python train.py --n_head=5 --d_mlp=1728 --norm_place="pre" --qk_norm=true --bias="none" --lr=0.00544 --seq_len=512 --z_loss=1e-05
Each number is 200 + 40 x the weight over its row's rms, rounded and kept within 0 to 999. Layers, rows and columns count from 0. The size before them is the row's rms in percent of the matrix's.

# down: layer 2 MLP down (transposed), 1728x640, rms 0.165, rows 1507-1509, columns 160-319
# gate: layer 2 MLP gate, 1728x640, rms 0.168, rows 1508-1510, columns 160-319
# up: layer 2 MLP up, 1728x640, rms 0.172, rows 1508-1509, columns 160-319
down1507,100,168,208,166,244,199,170,193,256,190,147,229,215,214,175,179,213,172,184,220,159,203,195,252,238,242,263,218,210,219,198,264,126,161,173,269,166,243,184,216,204,170,165,216,157,210,225,247,185,248,171,128,218,204,149,163,180,121,203,197,195,155,267,209,189,194,111,235,201,208,255,207,233,175,140,201,176,212,224,230,230,225,192,223,202,160,172,137,206,256,198,173,154,235,223,243,204,257,288,244,129,173,345,180,261,218,201,168,195,140,128,225,209,172,207,189,207,299,140,227,273,230,134,225,116,211,150,193,178,234,213,221,119,233,178,219,169,205,177,272,207,197,186,194,168,192,158,254,222,210,207,170,212,171,224,142,95,166,183,191,171
gate1508,095,162,176,282,220,235,212,228,162,176,231,166,235,313,201,252,259,217,149,185,175,206,184,237,209,231,171,222,191,201,172,175,242,213,171,193,238,197,271,225,193,209,170,235,165,140,183,150,253,227,235,164,165,211,282,196,191,249,209,269,252,224,143,297,240,229,227,231,179,165,165,195,226,202,237,195,218,206,194,167,179,179,249,211,204,192,162,185,198,164,252,193,190,229,201,275,190,227,262,221,219,254,139,136,170,149,189,205,166,230,142,178,241,203,221,215,182,235,198,231,252,291,210,249,216,224,226,183,275,239,294,156,205,131,179,180,175,199,224,141,207,240,229,212,244,174,116,181,187,233,198,228,297,237,229,164,193,222,193,173,204
up1508,096,197,213,204,191,226,194,150,195,248,208,165,169,194,256,165,225,174,185,258,189,267,171,169,73,150,183,201,185,179,140,195,189,208,207,231,227,194,234,227,183,199,177,173,162,174,260,258,173,190,235,212,264,173,245,234,176,183,269,245,185,177,174,202,195,153,177,219,157,245,148,211,194,251,171,95,191,162,178,160,218,204,156,222,182,182,217,210,273,181,262,266,204,227,112,228,245,214,140,200,307,229,151,258,148,200,171,225,233,210,217,202,216,187,175,157,171,194,182,212,197,193,243,211,208,282,197,226,240,207,182,157,273,142,214,206,239,233,233,270,111,190,221,224,152,245,170,312,192,183,221,128,150,149,255,186,181,188,158,311,147
down1508,098,169,189,192,216,165,196,155,169,175,116,175,167,116,227,221,172,173,220,144,144,179,165,179,244,168,143,226,278,206,253,158,192,217,196,218,165,172,171,134,190,189,182,194,196,199,197,236,251,237,150,181,268,225,201,259,206,211,256,184,184,253,155,264,167,170,219,250,178,238,152,249,198,166,178,213,180,196,140,145,179,251,200,190,187,144,238,203,233,263,228,237,271,166,243,204,172,174,202,173,171,212,192,235,223,264,262,172,132,252,163,228,187,190,238,153,197,241,209,204,103,201,218,297,183,212,162,100,227,116,200,244,170,224,162,175,199,185,146,154,178,215,201,161,167,230,227,171,146,202,217,204,292,199,247,176,175,197,187,219,158
gate1509,100,197,280,178,180,167,258,214,134,224,166,187,207,208,188,167,207,183,199,256,227,214,235,195,193,211,230,220,165,218,186,206,182,186,240,232,154,154,274,137,292,178,210,155,288,188,248,185,218,141,213,156,169,202,192,186,170,181,162,218,233,269,163,299,193,201,255,163,201,156,262,177,166,187,175,112,186,214,213,209,229,170,209,145,196,190,244,272,238,223,178,165,136,131,171,136,171,197,165,211,141,266,162,218,261,170,176,206,243,179,160,184,216,269,270,184,186,167,212,192,202,267,273,225,230,168,193,172,137,243,238,197,192,236,197,199,189,178,301,251,267,153,278,216,214,177,220,127,173,212,241,247,176,221,236,289,144,199,196,167,220
up1509,097,118,159,175,247,211,236,190,121,250,251,181,252,161,243,197,162,169,189,133,207,122,183,181,232,272,217,221,145,202,163,217,170,145,214,292,121,196,308,242,158,152,203,173,238,185,266,203,241,168,255,220,215,236,260,287,240,211,151,191,181,244,208,152,173,209,187,216,196,148,183,223,224,211,173,209,187,137,233,214,199,232,226,224,171,194,191,225,213,160,212,210,177,192,232,84,212,184,219,196,185,291,202,202,221,155,210,212,222,238,254,214,188,167,201,249,246,254,205,167,168,208,185,232,248,266,211,137,121,282,237,222,205,175,233,203,204,143,166,263,248,229,262,200,206,104,228,158,160,171,294,230,159,163,154,111,112,206,221,180,174
down1509,101,222,210,175,198,206,261,245,210,244,226,186,220,172,164,200,156,186,174,190,272,145,174,196,242,156,236,246,213,196,136,146,159,195,189,192,187,235,274,238,214,136,189,240,241,172,214,228,199,213,188,199,173,234,207,225,149,216,216,136,170,220,198,228,218,200,211,177,205,218,277,198,162,261,184,141,219,161,216,245,223,167,264,170,178,197,250,166,284,223,245,233,146,168,248,200,267,275,166,210,207,229,183,271,257,213,159,218,210,331,150,220,169,228,215,195,259,237,151,227,157,341,226,118,203,221,261,231,227,212,196,249,278,182,157,232,170,167,209,258,185,179,222,187,183,201,182,167,152,151,173,212,248,206,190,268,201,230,238,227,240
gate1510,097,140,241,175,221,209,209,249,227,97,177,202,167,218,140,224,249,183,193,241,160,208,270,173,238,225,192,179,224,164,171,201,222,180,250,155,205,173,163,161,228,210,180,162,222,185,209,253,201,190,217,203,211,152,216,215,176,209,170,207,194,179,168,222,246,164,256,257,222,233,177,247,251,165,213,152,250,265,228,289,229,126,205,136,161,208,206,185,187,216,195,186,199,208,206,158,204,164,224,233,186,210,211,144,270,256,145,213,174,171,193,246,177,136,228,253,220,218,190,242,267,206,154,217,191,178,238,136,259,199,284,197,211,160,267,166,220,255,106,212,192,229,241,210,237,181,196,218,229,167,177,78,185,165,152,206,236,179,191,160,256